config.toml
n_layer = 9
d_model = 160
n_head = 2
n_kv_head = 1
head_dim = 64
d_mlp = 448
vocab_size = 818
activation = "swiglu"
norm = "rmsnorm"
norm_place = "pre"
norm_eps = 1e-05
positions = "rope"
rope_base = 10000.0
rope_fraction = 1.0
qk_norm = false
attn_scale = 0.125
bias = "none"
tie_embeddings = false
parallel_block = false
init = "normal"
init_std_qkv = 0.0357
init_std_o = 0.0
init_std_up = 0.0357
init_std_down = 0.0
optimizer = "laprop"
lr = 0.00235
beta1 = 0.9
beta2 = 0.98
weight_decay = 0.14
lr_head = 0.0128
grad_clip = 1.0
warmup_steps = 362
schedule = "wsd"
decay_fraction = 0.434
decay_shape = "linear"
final_lr_fraction = 0.05
batch_tokens = 32768
seq_len = 1024
doc_mask = false
train_tokens = 180300000
steps = 5503
dataset = "wikipedia_en"
Each number is 128 + 24 x the weight over the matrix's rms, rounded and kept within 0 to 255. Layers, rows and columns count from 0. Numbers have three digits each.

# layer 6 attention output (transposed), 128x160, rms 0.129, rows 34-63,97-127, columns 96-127
081079158135140136099115108088138137094184116095096146127141115163143130145149134109078133103102
108116123132147158112117151099097127188116148098098132174122117131151105137088126123111081157110
158127118129151141145136132156107139170152136113132101128145112125127124121129133147156086133120
120122131134125144141087104076127163077116155135094086119131100134128115096141133151146125120107
109120155181134127122140133146164149101084079131155102122128128149137148149129129117122145116167
140104150106155100170113152086124113047097118139063107139162107092059068134158136143151127122155
173177158157119140143113096138108181126115141147148103154183127122112109108121115164139152119095
164125144143109173140129131083119107127088131165064159108060120140109143143142113147136136160132
174133103176158146131072189159108159190127138143099089121121072152156177159124149119171116151140
085118094182115171202084143102112130118148124097139167149137162196091176104100101124123095122136
139101089095094047170086085157097129171131124120140105116147088129141109127088133169164091153120
135102111124150112125152086125168137126123123136110150164072137141155143131104095145161119135145
131133166119150140181100174127059142137067120107152147104095102096142167095105158155145130111100
128108155123162126089130087160111142131180125155123135153170165123148147131119130132162129170162
133095124119136120111155169102126096107074130148165112093089165132136144106157168151138185145118
169140078105123140111114095191146120098099153149109130071139122191092153133102104116159134152132
126134144105139138139103137137149113158097141141099131112105145156155131148121135131132132162126
171118130134124110111157156114119112096135097131111154166088082153168123145149150131130106116121
095142094128125174163130118040103097161140146144115139114134139120136152105168118130129135108104
101092125128119157142090127154155147172074134124172088096137105130132087111146131128176141109127
144163124122110129113123137144113160118106148137183164141181129171103102115074140164127120140162
153123119144179117126137103127123088137177131108173183085181166109179123112112141147156094125204
120128083135116160120089176157129192158102107089133119140151115079162124154138135107142165118160
133106053108132170177134102127150115164113106116087109081146119155124177125109134128147136113103
132102144121182131077144069098144166177132093076126085162074119119109143082125127133136102089104
138108101136159153179106149128141110124150092111135142171128147116130094144134096135119150161111
137158150128130117042158149155115094149175144147062102119059161115173128102099123161124140140143
141124104115151124124084178096162134116098142084128121137142157118142128148139147168127175124114
115107166119123099114080138122185112179108120137146103081087183143123181147157155132140140092162
151129119171133159087103089144143141119101130128111105105102119127117184135146126124139176126178
152104112126135090167115121132124105135155109130125119146133145127144114141147114131137134109088
101096163127139141099131103092134155108164111117098153123131103139120109136167129120083132100097
144129125134133136121119158127100132155098132094126128143122124139129109150114149122130099154115
160115111126136148134136133165128133154147135113143090138138142137140132100141130151151091131125
112119139152115145131118119081137150096127143116111116097137110129139135118153147153136133136108
126145147162151125107143118132158129107097096128136111130117120139140129133120127123106142132156
131122145134179104160122149114116117075100128128083102128140105119086070147159122125144142124142
170136142144127147147108091167122162138114152143123100150166139129129137110136128152139156125110
157123146141133152127127121069115114124095148134077133115069119135121142142157118138116129119152
164133104141155143145081158155106150161138142143105096129124077146154171143106128135171132144146
092117101176115165167102131114114120138151128121138141138157162170101176115108111136127103120127
149125111088118092146110118128105127147137121123123115126151099131136123125104133160145101146120
139101110133120122126135117103149127120118113134128144155087137125153139144090120147143119118157
150133159124146141158109160124084138114065130114145124121107133107145156107105148133139135118116
137133135121150144107134118134110129131153129165117119157155155113154149115116121138146135153146
134094128135129128110140152107142114112091138133145125122111148131132137111146147129122160147106
157135102113129147137121110180164127122092146151112129073135129168090167135130110111133136140134
116123139120130137137112134127150106139121140137091132113116155145157133138130120130120115142120
154139127143133109116136142124118114108146099127122155163103105141154116137135138129128090100123
102157111111119155145111114082109111135113127145107142102136151117145138110157123145132119116117
109110122130126158134097133137143134159090122124171101110133113121128112105126123126152128116117
142156141118096123126125141136104153111103141136169159114166127144129110125080155142136125139158
143103128149160118129129117137113104123153138088152172099163155109157119128134127129155109130172
133117089156106143123108161161117174153112103089125134134136108084142131152125111109153162143141
141118066113134170173117131153152127145111112127078111096165133127121167133110107127140125115102
138088141118165128108138079101131146159119096088137097146090106109103130108138130107120127107118
147109101106143149163108146132140114119137110112146139144124133125117100126110136114128139149132
126154142130138118058140141145117113141177152142083098125081142141160130113117129138125141126162
145130112116117118112104159107180141123121144116139132137140141119134137136144152164144168128134
122135158126140113137096139125168118164127126120125107119101162138135167132151120137140119106140
161138130153154178119122089136137160106095132132106102114093099147109175143136116128129176132159
# layer 6 attention value, 64x160, rms 0.116, rows 34-63, columns 96-127
170138098127121129144144114137124153165120114122142098103140133117080144133119104091151077110092
133109149129129147085102166105142172119100144127135161160121129142096134121120116132101099128160
101084144067126134143151144111130118091060138105143136148115152115221152103142135090100157106107
123112097138143134115093124140106177094175130094117114083126146105090161134107124116093137136152
119152141092162100167115156093138130140138134146156117134135138137100162125119135151126092132122
121101077153113091121114142136145138076176103101149126108122124148152162114131119103115102162106
141089120105127126127183118145141149133147125081147101144119113093168143144121131099072076093125
114151152133179139125112084106120150137129127176140065158129106113134131142146147138145109119102
110134130120091112105168170127161101114135115131154152104111104157128132149127110163111109134169
114080130118130111093152155145162116112113111125098102119131118123159121139104106114153105132130
136115123129095149135081145113123056125088112122154143152123105095132115147137140121099132107105
123166153149166104099109119113116113101119136179114154109156096172149138133120134108130107121122
135141112109161135127131129109103146101137131139084076115147132098139083127153124118145147101170
148128115127103132132123194092137142154098117117173159104103121095118126133135158145140100120188
131141147145164142124114135145141099118175142140118147113120101095124114142119128147105120115166
089124123159140134116165130148159140152137132091092145149127168079133124118122146131109110107142
139102149135131132146101131120139120140112130155108102150102124135103133130140159126115107142163
139144138085140130095098165142123124108161134166124113112119142139136118157116116120137103155067
106172149093131125100135094114130162160159091097153124136113149117105111138122158127131140152114
118152107143156137142111155098091123126147114124138170126106169109142132123131122103075178121100
114119137131120141146127189141158113137153101155101112111114112104163147116131138105104120098140
104155114089087161140160124153160127101130141138133058130111119144128148108127128089121139121155
128109124137113168126187103105119132121099147100115167165110057121141101124145150145122107120187
119096122114108140121106157123113141164119135117097132137129152078107133126100106134135111150128
109207125141108130150103084129148121142072161067103098092150129110161126114159111161150124103142
166104154147129118083130114122144155102128129133100177151152070136119171109130109177154103143112
183109140111107126135142140137147121136126113169203121112145120107121134157102144151124139105149
136102112158137117117125123119123091159172149116163142129154122134142106134117091152098142137097
114172127142121115157132108129125110083152102146148125160111082146098134120124110145087167151142
162093124174143110124119123150152166163079099136140080176114138125134116133121148171161108194131
# layer 6 MLP gate, 448x160, rms 0.0767, rows 0-106, columns 96-127
106143154120171127131149083153197123088174107144175124129134115138159143122161118146103150130117
157110157133121127157142107107156092085113144109107101120138102178180106121109102157113125143163
083124160147132132123141125127121095125155117129138149140132122126103120151136126169163172167099
135135145093110180150131137142146090133167124154129125167126147178139101172145145127139095145146
117088115090119143133169116148125123126114156134114162117112117129157160127126144151142145119129
110129137130162154138078184192131127114125120090120169137142129129143106099120117153105109101131
104127139155123157145150139119120116146131131136105120153094129143090138140140151170085140080117
115131099116110160172132100098127133148098146106105138102132153119140094144154121099149154165157
166108177150186128128138160155098144111117161171147106067070131154114075095130111142111127094164
144145161141104153129096128104158133140106136125099144129121164124136101080102116132122072138099
119148123152132186116141126102133134146149147126137148133109108118126109166106169112118134166142
117119169145108149085158148092130085143113096111149156160103097136078135110118164134154154127155
095174140120102129110108084132115142102123115127133093171143128130074155087179124151138128116117
140130182115106112116129153116153110092127183142131124116092120149093094103144155145158146100098
135141107115111139132110117136145087129113114112157118111106135139092170119129123127129122159118
193081088133188128149170163140142137126160140121138096100119153148143157114151089115145133166140
127135140133189148131116096135157095154114158120145164140161122105142118157123163116109142139122
140097101112128117106083120148139048130121134124124102115115167057106104123126176133130111131139
122175161151103161146117098173105128093116130147112114107112110174111143112189122150145116139092
100191137096102136079125121155132111124121116118114154124133125125123119100128074104116080130115
178078109166127154154108137130103131127142174152089110128102129146133099112091151147137065098143
125113121152143153179153111125145128140119159109167113146156161128128113131113190095123119125135
165161124089079138164129119123139110130141105092135132147151166169148119083166120105121106148084
132138086081141143079120152147115096143149120131112147145118116117154125115111105073122093162132
141124132163111104101132111149106134145097130185129131117134114164121132144135140143147102096114
154177078133137175139135117124137105116106137102103105123115125155121112120175114093128122153163
128144120139118139103141150144130170130137159125135118098100153110067161166121104138137137156099
157155105102148124142137114132135104133088111112101155146197147114138146084121139106109105135103
135115152135168173105135142124164113117072168149091108132135113164147146099137181130116038100113
138085102134124108151067077097127132098118152126134133105101128162165088108141151097106107139104
146131170131127148134084118126129106134166160123117124117110146130153101165082101109181128144073
124135142140133189132113096122172120135135133105104163145140121089117101138127127143160114112122
121079137135120143118132084112145131132142130147110119110126163121139138144138137165138137173148
121077121102117146160138127124122113074134093133093073112118131101094152129133145138116108127155
158120173104122152153160044154116144147103162130143132125098144148118101152138128109116117137139
140097144128134106143139133155159134129168136130129131112135139144161160131136157111130136169151
096165139093122134165180121141146105126102186153114107142161167139154146112127143114116103153122
108111135095171129148132093172119126091117137154135139148124131153126110115160144100160091171136
149102127097178131104164140141108088161135164150136097150124175137154150132167145131118112191120
172167143123119119127132105121105085103146125107098093109149116101117104112113151126115108187142
137125138166099200125129165125167117130131111092122147150093106134117094132122108105144117173098
120129145093181126153121113112140114149154150129130175136128125132163129129121110130113110137122
146140134127133084167152176135151130130130133079142140088099140164146142108134135115157108133105
145158133136144119122151148131147170080105122143137114099118143133075063125137119113152134128136
140142133152128101100129130146124135123149113109137143162133148143113130101138116170088131158148
145158108159135130115127112107154119094125136149112094083118100135101128142150122109140134085128
116126146122145133109135148121081105128160133154111125151154115130116131133129099123104094117124
107119123093132124116122110098126119124144145119122125137139146126175115133138090113182141109151
152093112128124109129121100140130133114082156139119115132117136108100156127138108106099126130110
111140152123100125111111135124144104128145134126135131132188146119128136104150145094107130159138
140144149139158123117116104177167116167100118167136127156117117155125116128156147150135134145100
109135105163132140123148106108124134141092098148145133168167106136104116109102151108151115139118
102139092128097159116141130071127092084143136121141122115083144120116106135135165084097113110152
185141117106136103142096086131152151141147186132165138141107144137172087165152150130109093141130
138091140141135128111143122137130117131107148141165088094132148149117133133171153122142117125132
119122096140173112147135151174137181110135169117129138136142140094138095145108123134120160146140
127103112147171141127122113130186101104104102115131112147131157118121166137144140117118114121106
117140122101158147137129074126172192105175121128087104156103104118098090136158133155129154149090
159138092131108145167103173117155173102133145137113093123166088132135153064147170108123140112108
125162105059101139160135120146138119123156129151128110150145086128130113161148133169091115165163
148114110160176177160086091127147102099122157106135126100139160122137129083139159101139097161153
140113109178135135136104081117149125135150153108130144134111159164114091116113131124106096154180
157124127131163126144159124156177144107096154152069106128094127169174153091137134158113140132066
125110123139162145133137125111155069092158094132101113121173095100148104196120181092131156153164
161148200135141163144165148174139104183112128126121143135109173134155161086148124140116145134153
119142110146162133120127094106135080115109157141145099176127114145161098179154147105110072142137
119159174118135126169135103125156132164131149087112158129113078118146160083101144081144090120133
102172147127126133134150101127135135131089151152157158175155141127174119115146104111153112150122
127109145132141140109114173120178110124171126124122150109149111125134155068098126155113137116115
184161119141121084155124125122152162103085116124110132153087155139106160145153169134114117121158
139175103155146169132115142115140187102103164085091138128091161131119118113143124087134103161101
137121102138140111170152119125131100108112114141115172115110122132181117133137133174120134116073
124141158140116162098130112134143112121149143097104170094116167093100144104124107153092139107135
134169147116141104137080135148101092089162131131109104151147115147148114134139137144110138133139
121098111148131143149118150112154094103131153165098139115160134156158161120209147079165143191146
148166126165164133124122125108137132086117101170100130091116119156083163103159149126119124119140
182128194130147146134079160144096138142142128080124112136167147151120139055137108103133134121125
134166122114142153132114151161179144172117117157179173113160124129153112124159159123132043122119
142136097156154104104113166070135119078117140115125125096127155124140142106135122158112122131097
108139097149126121106141109138125113113114127114114129145164120117114118158150146126112120130173
151145137113145132109120133155167077108143105133149146166134152117130136140145161116112098135168
158122188152125161146111138173201120107143100171111140153163071188137122078142187126099139110090
155114113127152106117144107133140148154120118143148108102142085131091177116115127127132085160090
168130136129132126130137111138128118107145110155110124181116096170151077107165119146186086129113
157099117140131148077130134078142106157106116146136172149142085120156119117158144121122069108124
107149117141113176132152138129137163139164125138145124152170104126087143132116120131132098112122
109134150137122122161122142122128143089172132129140084092100127138090104115168094126177156080105
154091110138142165146130147140152106134145128103124138096115092075155128130099128098132118084102
110098127137100156125148127139196131145148180147110122097110057134142132165123111138156153166117
136136145115095171134116111121100101150086153097100170101109127142173118079129080190107117123112
152157129081125119154125109091162106148114123091112145085120144117125122132116137127155106174140
104170100127134169133177144137109137155121110152097137116128176146129140122172126082190130118128
157094108129163121136120140153146166094127155155137109138116095087125149113146144109143093100145
181150119142101132117161167148123106153090141111155146150138097141131151109151143123171084134119
151163135122087174131091139128115118120150131143118167112117113134128146149158159192142097098129
140166133134102094118153134129085144160161154135156104095120182138141109143126129102117117127118
133128127136175148104120131126136116134124131148134096110125126145143138121106117139158136112122
117158162151074129140130139144093172118180171094141144120121184161145144140143154105094141151143
159164102123135105155115157139128140125094149126072128145113168123161116027126111131169116191127
136112126128140145153113160121131096138140151135125157122128158122153163154137154165099092124145
122097153118159146142145151106173120154146182135135089182158103166122135146128101092132125126140
101122138164144133161120134140116120088092170093151097161165117153117127083172140105112113124145
123125156118156119122123135124170099096140124153143135172138100120135129147121139121130114177143
121114134123118119161143128127162113148127114132111112199165145116114139115079105122096157130113
137139123120165123168096119109195140107138150120132134121148126167152110106181115127105127180140
098125140134124165123109126171162083109143116144159144120097092117134096095122130116144114157138
123099144140118149082140112142109143092101152130140132130107152136107069092130172142143151101152
# layer 6 MLP up, 448x160, rms 0.0794, rows 0-106, columns 96-127
157078163143106094107124100150128129158131131163126108163110084098158161126108141112183154075145
186116117129111126119138195085097081099110140128173133116145106169174126146099115151075105104082
139114142141119108142160122135130136131120101104095122136149146157149162137139157141120108148125
152146160119103124141121167122114135157105126149100106141117111127138183103120113131134125136140
153119126160147119135114113127158165121093141169141160068127114119141142125131153121120086139134
130137135137150135103124119121162106106156111095115158109085133111122106122096088112159104161128
155117120171126159143107135116132122127141151062100099109169129153132078079159170109158122122137
116090119110135147107124163155097147117087161144100117113097091064135088141139083162143117134091
114118084162065179075139122138161131148085100133114160111109143081141144132151109125130159161058
157120126130152139096101177096158137118112134177115096162156141119123134138111157143121118086169
099153120172119135142067111115148141111165147111153159138102133129108144128142116118135127126131
142163105120123133157123157131135133126121146121147108059122117096129136096122123106126087109139
148135128111090129080132133111153123141126123106079148141172150087124116153110125144122113154094
139122114174078140135140123140138124162136136141109147111131098101128136135078160105117070131145
158155105127134125133126113115137167122172105127122142137142109086117142105168159144144153118133
122118114136150155087172141130104146108153164151108143141141105111146148153133114104137181082095
156143075120108130085183122107180126122133145135147166122159160147128146123143185099178077160089
117138156139114104183174138133107106149087140094085126104114151171111159118146164161094138140085
147134157106123168143150072179089098122131094121062108093134116156149144130126092125150147143150
149129113098129153127142142141170114155091102132105150159121122120129131139118150137181113134152
107095141136101151125170174144113058149129108113121146140147122151124147118110095124128126113124
116104129142111141093118142157086141139161105127123134099130113157091123128114099143088130123136
152119107135151139164142116145122165197172168132131117128105150123091135156124135132125147137163
123152132120100099121148143118114133167108100125175079133179091158095144146151113168135117156097
139154128135167112123157102121124127122142101170102109111116168114152106124145095132139166130090
178123132137120119132186134159082144124142143086117180137119102076094171186080151151115117093112
156134090165107181099126137085118119137178096151123145133126136139095094153096136138121148116154
104116073154139092121127169119093138125125101125125100130137157125119123109124100127156150084153
204169088116141125118150131081091127106142118140136128110121114127146094147124112135154152110169
143138062195118092122105134140120153170142132148141101117144138134119110112166116152110081152135
145118132160103112167150139124139140124103164144133128134143121204184137159143089166159146137118
114077129135116112141098129126131121134141103124058104113117119167126127162137162133111103148108
115164121116146123149159136118129137149109110097137177148130091156129141135134122139155127133111
121130104144165073127099096155118119159120130107115097148144091113128174109155123127116109156141
100119150091158117138178127169138082132072126120136130118136112123149128148143146145132111112096
149103159124118085117123126118150111102147128106166123075152107126131120121133148131136123123123
149140132114119146143115177124118107127155123090133111152130099114104126126138186101121093106154
122115109116151152133191123096140132149144109151124096123129104172131116134117202130107116114166
110175128145127071148141140115117116119097080139132120084108126138099148124120110163139111122121
145117153110114136136181124136095114070143089126121073130137102126119129145155117121118098098115
127128103152119125091124098132144171114133135111122134132134157157113117127102110160135122072167
094150103103169119092173171173133169109114142191098152123130135114116114118139096148172113137139
183102141150133126126159148162112126163116146146130101112125145154137060120127114137105169096125
089107139175130090134088148126142119103143111134152138128109114110120133127099115128126101100114
130120144114137137122111148123145080172140127075147141174094112127151098115126149136124109116157
167107145099134181121103119150107114145105121119097149144103081171104107132122155091107141086095
144120141103146152131131120114118092124169142149088127147146156161128075120126123096105121145104
146166093122149123088116135130123138157122131138147121120123155110115116134111121095130105154101
149128144118131116130174176072113111156107149149122167148153123129135129139104125097108157135173
074151137130125162149154090098127133098139175074102111131094126117135087143104131094089102131140
123149142084164158191173100152086114128095117154153177118155175170133112157138144121144091162138
095132138106138125146118156113103078127115126145126108122123074138140118132122121120085108112173
144146081132148104109087125116124111151127118139113116137124116105150130130125121142109113119117
107143120149101109130166116132107148124119094113146118103117121104116112128131144111109079151116
107156118138170148138119149135126139123178117107084112138159130097163143159087106090150103125079
126129075136111133119144161113137144133155128118117163161113103144134149112135094136135121150156
122101154197108126050149111062109105120148109174124143138165116110103137150125091127142148116100
124141105197112116117146106112107121107110152117124171146159097128176149128143120121070137148134
164085081143116090113126154122152117134145119084078120131131101092084087124092125167124132101171
143119128109141116134120122118119087157128117084122168119125181103116100170120125112128144119149
118144119158134164091127089149129152077125175126105083129137111150132111096154149191112133142123
116125130102073128145122151133158078127141128115139111139134120138124128124180150115099175126093
146176097075164165100096079113149141146122093171105122091128129122115107126163138154170108126142
163109178154134124133155129103142110112152116128140132102120134147098129074145136159123122134146
097126104153124121147117151094115143126130122191147110119130145101119096094135184138139166110105
173119105098103139121143108086123093159092135157085126131165111109151111116060133098105115077145
126160116151166132149084144175148143143118147146135110127107117110139124102173123163142104175131
142133104048100131159059114125141140099139104144107113120145110104083071112135140126120114126141
148134113108164095129157126106101139159123109125102086111104126109116115152145094106111117126122
153137160125078123137116145129119115135144162112180070105133149128097124134168122123151124092143
181118130148099119129181093126112111108082131147099121145151170123102114096122129094103100145106
124132117150100115141146115129134136093145126140127130154133107118121115126182162123141130143139
171141132146100126099126133101155116145175112116154119136126107091091100129150127133085152110145
173137136127144135109106116119153119118181127082135129134122118127182126150108101122163121103169
120172120124092149120138172102112101124148114111137141112137103129144065171178146132173078153193
128186164157165101122113091150130121105103164126131118064139127128119137198135113138127135115158
117138133160145146143138154131130148132148122143122138165148115142110174151117129168096164108103
148097108148134125117155155063111108112130104158148128129093108136135073161112110143099111120134
144109100152158134154144138139154139127160110130124128108108112141102099097152140129116170195131
087095135135110080146117099150125122128055090141094160070135149124153170124136103159129100112138
127113142127131099164093155134098135120107104165148067122110135161186121186119098109084100161103
132111092124148123152131100130154121137147124120141101141170151097113124148125080090130124160164
140150126178141120127145168100135136132118118165136098109121121159155115148129141119105072106151
144120149142110111104126128107093165074152159108133136119088146164119111105077106136125151155118
085107110116115151161134136107139175115153185123095101123122116180104084135123094120178112157145
133129118129097164130120143169082141117108129119144125172148164137127130114122100105154119131107
147111129109151123198121180120155126150161130104137143074106137118161142154115097114097107176143
142109133117138122129135135101139139140092129097110109120138140119128123123123163126178130130122
111100121138121131127126107141138091159108099098088116103129106138141155139126151111156153123149
136111094115126114164115119153177131107131101123159097105118097120134123125153160128085111141109
139173127133156109127118130152112116106134119111151151124152167143096141109194149151112133118089
147147157086118149106102145110131134176150111098163111127095124074122136129110112136120155121118
155149111102173109089120087161125140111137127098119125123146163120143193105131108126146163132101
163130138131115143139143133118103178136152096089178121128117108144138121150106142139090154133105
167095119117125145129159111161123091146083081089153139138164132110117158147109137168117122123075
125138142077142114140107143124120075169076106131132136083125110157155140136136117119108068107130
093096132104152134113146103155133115154144108127120143128142139122098118126165144135128138116146
145146118113114097154133108132129140131154167121131126137140148135124123127130090107127101107142
144158123114147113113116116105103129125130095176123072112150121135154108152103163102153163132122
076113126132160141124120144112155127126138153115127104093138100157103161151123136128094177184103
140115102181078142124105155130132105153126163142136099123086153130118110114095109095131146125159
146110148146115153131132192141149138116150128088102168186124174099120139125092105146181146150136
117120114123152076174086108129151127134093103119114139160129074146155122144119138093119159178114
162134107123149155153112098168084139108111112116137129085110110132179095128122144115131103124125
108096116105123129165128168109125102094127117132113099085078155127133123091105132123162066146153
130086169094116118105100140104100135159127121139071157092095128107110123103148097118158142123128
106139155090134123076139137120114120128091151130116187092146128083148177123121130118149151159180
# layer 6 MLP down (transposed), 448x160, rms 0.078, rows 0-105, columns 96-127
161102093171118170060115140118115114149110136139123131150111153115113096074120139151103122165154
119118090105106112146132167082079135148113092140152135104083133157057132116130086150123115134133
149173122137165105118142141103115135112168138105116109128133091137141164148085082124129151105169
123111092138058122132152141119150119140115108156140129117107129097078158114099161127176104149111
118169168126101118122114094151166092035115145065116105147156149122172105176094155097107118156124
133133131143150100108133122143141100113155112157129126117133098169126122082143171100126126105159
126122103092149140098151111133140103145127113158122159154110102083123117147106055121163125130115
141171159103123106162066100118098145110176128155114132145141107156171123141108127146149145058095
136158162135137126118106132130090125145112140146114135134127105162118131152148140140142135107160
161114199137156141089157137167089115139096102157130112105128133107129103124159121149087100122162
162106118124116125104097128168138125159148165144116121147093136118118116161111146134135113110106
133146136130109117079132110137114121129093095128135135101131134130046133151152158123189133132128
109107151162161097145119109118144128103153130161085071161140105130159153118148098146126143110143
092137141168117112104132134151133160108107099105178099141121115082117123140177101127135134162145
185123155126130113140138107114126130128160090130119081137097139096153112098153133150117151151133
135140166124149155160124131136115109161134144178159092130144075159130102117087118106139144142131
132127111146149116102126083115132123100173137144101135116145104129115079180137130139110120106108
127165099138133138137095136166109115119138151103154133139091101148141148142128128138137128155107
093128082110136124116120140120147107123142130121093160098105164122115110174117132139109162124134
129109097166126122136181120146154133152130154130110143145128113108111092159131118158105144134137
120122144150113133148131097117145156108149115098124070134125136127117126089101086135121122156081
091154119126132113137147135164148159136083101114106135134064135157133109116123122129138148144172
135119112136133144120154153100156137152183109096116120119073150148124136075171091133070117164142
100133149203112114163139122089138184123104194124116176142118105155148120120120176152118128104134
133136103144140139119146114114115080160113139184092133108140126145132091102143128137171101122113
134132143109156140169129110138138125119097156114114093103138162124087134152143109132124130150089
131129153146118129150097134141145168127086111128138136145138168111099129091121131140120140105148
133080113133158153126155127140127116143162116109071105129115105146101099144145128155133092107143
150134125171125149166146106128098124126172155144106107114121172141154089119153120108146164130100
172119142083139180151143136115147144156158168130148160132146104112139099127097143138114133103165
104173094100163118130139133132160119125117073163167182171137130147111143124099151148106132145127
108128142128111114117081157142086069136140141107152112122137149137093128113110116155139091147165
145072160150083140135135125099099098134118207108129190111153165135094102152138171109075146147177
121138128135145128133143149141176081157131124123127183130130098162139124160175140126157111150152
087121132107096141126174157154127098149152138146108090150110133105118077120121153112117119128123
122116111161079158124142110125135116138079125136115134114128139087149127158143109140163137099100
148116129117149158096134078125151103096158119124069114139187137147110102145172177152132161140131
140131129124128114101166147082089125089077121102134133105108172105123100133102147127127177125122
128111126092086097153175167131148156144094134142077150107102116125117136146178148115159092108102
151112097112153090103077110111122135121101122112094130115153094145144113118091147147070147108115
151146146148119139092149111162128102141171102141133106157098131087132108098177153101137180123124
135141097129191090132089111106113102136168144120139146113121124151186113174101119127099130143169
140125156119114170137148126163147138143124131170094156126150148112168159130122134133116096135142
130093116138131080132147159130147117105115129145108153117121122162108142110122103138117100135150
139139121173110118108134149116150110096145091135133119133142064126110154141153109161071157147126
114132130124126165118090110117140098155123131132128142090127150098168112112152157136116092153167
106147130130150094122166125135070126127141161135101115099153109124134132133082077140094075116142
122152102152157151162132107159109187127079130143157129122077165133143149105161081140126148130102
185149117150135132106156146141123113144094103115109096143104150128133082124167115094092100145106
132168123112089156148142152144142106104123114133087125144113127142134117109156136127152105170179
136142167110106177087133124137155165144108141161132100124097138120117094134128084112161085139136
142129129152117142104143097123159199139128158130143137114105158138092121130147117134135114124107
137136152123106162154142117140145122130156124167126143134145120112158137131133128173162143124100
149161125099091107103126094169140129117152155131117124135125104161135151145129144135129126133101
113115170128163087077173122155117134104122160115092121149146097117114103151139162134134112134144
146135147097136136140091120129123116151106131149146128124168149128112124113129150124127130123099
142142122152100103090120137118118095144137102160141152108169131147149153128149076134121152116115
155140134158109111142114128138132119109131108167107169139152107146098107156118111101125158115160
087135158109124136126121104139096124131144137138129157147098144138146110119144142145126083136081
139128156127188154125120099129159179106141181118072147121107103123125124106134128085193125150109
128123148120117115123162138120127157114125099180129138150167133116129134135157138140178141156097
090134112163136130158151082120126127146138147134145089168164100148113074117147133138109072126090
142083157146136104119152099095098153136094154174146092113165150136090088112124126118095109126108
106121110113132116158102152098162115135108120109129122127093121112153079159137105107137119132101
125104116125113138130144145132149180112114131136139132097134114116111116136118122130132112165135
137187115159122158149113096100127087077058132122140139143112166128131102159119103163122144119108
132098161152162152158183156138157105118107130141099157153114118114146114120144157089107119190141
174126146111122142105128100157120165129123126162118147127146138135091133080146126124140113124134
108125147143102136138118149161167104144153148140148157141147127124120171107113162144134148116125
130158077120132145108107146101112165154127094118123114107118125149146118174124144065101104135132
111111104133129141151094132111097105140109126147099139156090075151193088124125157166127129132132
111158107114085132128136136088135128138124153100100143113116125149140126125143143127054145145123
162115131105100132143149170137102153148108155097116137143144139085137158125128148139147157133148
129166152119095104135094137135113112102133132170157123143126104167122133120117165161119126128171
112092150123085107192128155076144150116116144126162150100124153121104098131096102111082157087187
136076117123145125119142146118110131126134137088101124138103132112114144128081141134097159091135
111112138133125107143097108193130139135082115155115127137140125139160152114115119100137151178136
139147145109142106099174118091156172128125149136151110128126123153146092087171120106176102139129
129125104154148084085087165103147087155095136114124182096154115122133125097105113143141109114125
181180101117124128111138137102149122146139095128131134127084145113107096119120145128089130079110
136094124102156142194142114094147146155135103137112111152085151163068180123158145127095102132121
112139114180142135123125157093090143126182151122087112115138108175119109151129124101100122109119
135111143112134138132149119178101149108071197131144158126103153157153186121111163113141138074121
153126124157098175129133143141127156106157129134148151130116123098141174044155108106085111112107
059144152125104146108071118074129120157118137097110098113127119132078115118145112153143099117221
104147147140133120125136116119131107158144128111079146095162108105117149111145095128111124120112
110164140146132101103173096134128145142164103149156118119153102152155119109141166098113078100103
158148122133131116132110129134126159111118146183099142147110128115112153179121139122137146108131
155121102084116154185149101163094109115160149076201126156135098087137116128110116124134146157112
078116139135129108119160143130116152100093148117141149142131145162126166143106097097189157116115
091153121095141109115087122163123125115192112087107106094126150112141127154106099111160102149151
125144100166151124123142116131165120125114057112118147116133180111139112111121130117144156154109
141088151109152100118157127121115141099102151121132116115135110102169157107088118117119144145108
122140121159120125141146128085113075077156150126126122171130082141130141153162078126131135147077
143149129114108116142075083115125127148129100119135129138068165176128122116135123116176074133142
118173126133150170111132136155119127131145115128118116134099106119157138071122103115126140175076
191166145129112139129113108106168105114124115122137146108145118092121090090117148127164113146100
144132099176124145142135114138127137093085105155114121146162176126088110140138152128120128107154
102130111104123135156098100131148075120089115110125111151124162126118128147165145129150158107118
105147141168162115127144084141097125113128128112152144152135151140107113158112106144132114105119
111102110138165122120162107116114160157113101136120144139131171136133118169128166117125079081112
190119133098115159188131136112112146155090110159156143128133109105137106130087095164122159159168
157168114119104118128154147089148102086109107152129154167151153156157146110093087152141150106133
093129159135105124120158109061152138142138151121112131142119141115086133126128118115140142132121
134144162147132073144153126158131103115111105147151154145141128136165154156124115151154144154108
105133122161147096132124110112110138142154136138089161164156126097087146119111084135094135096138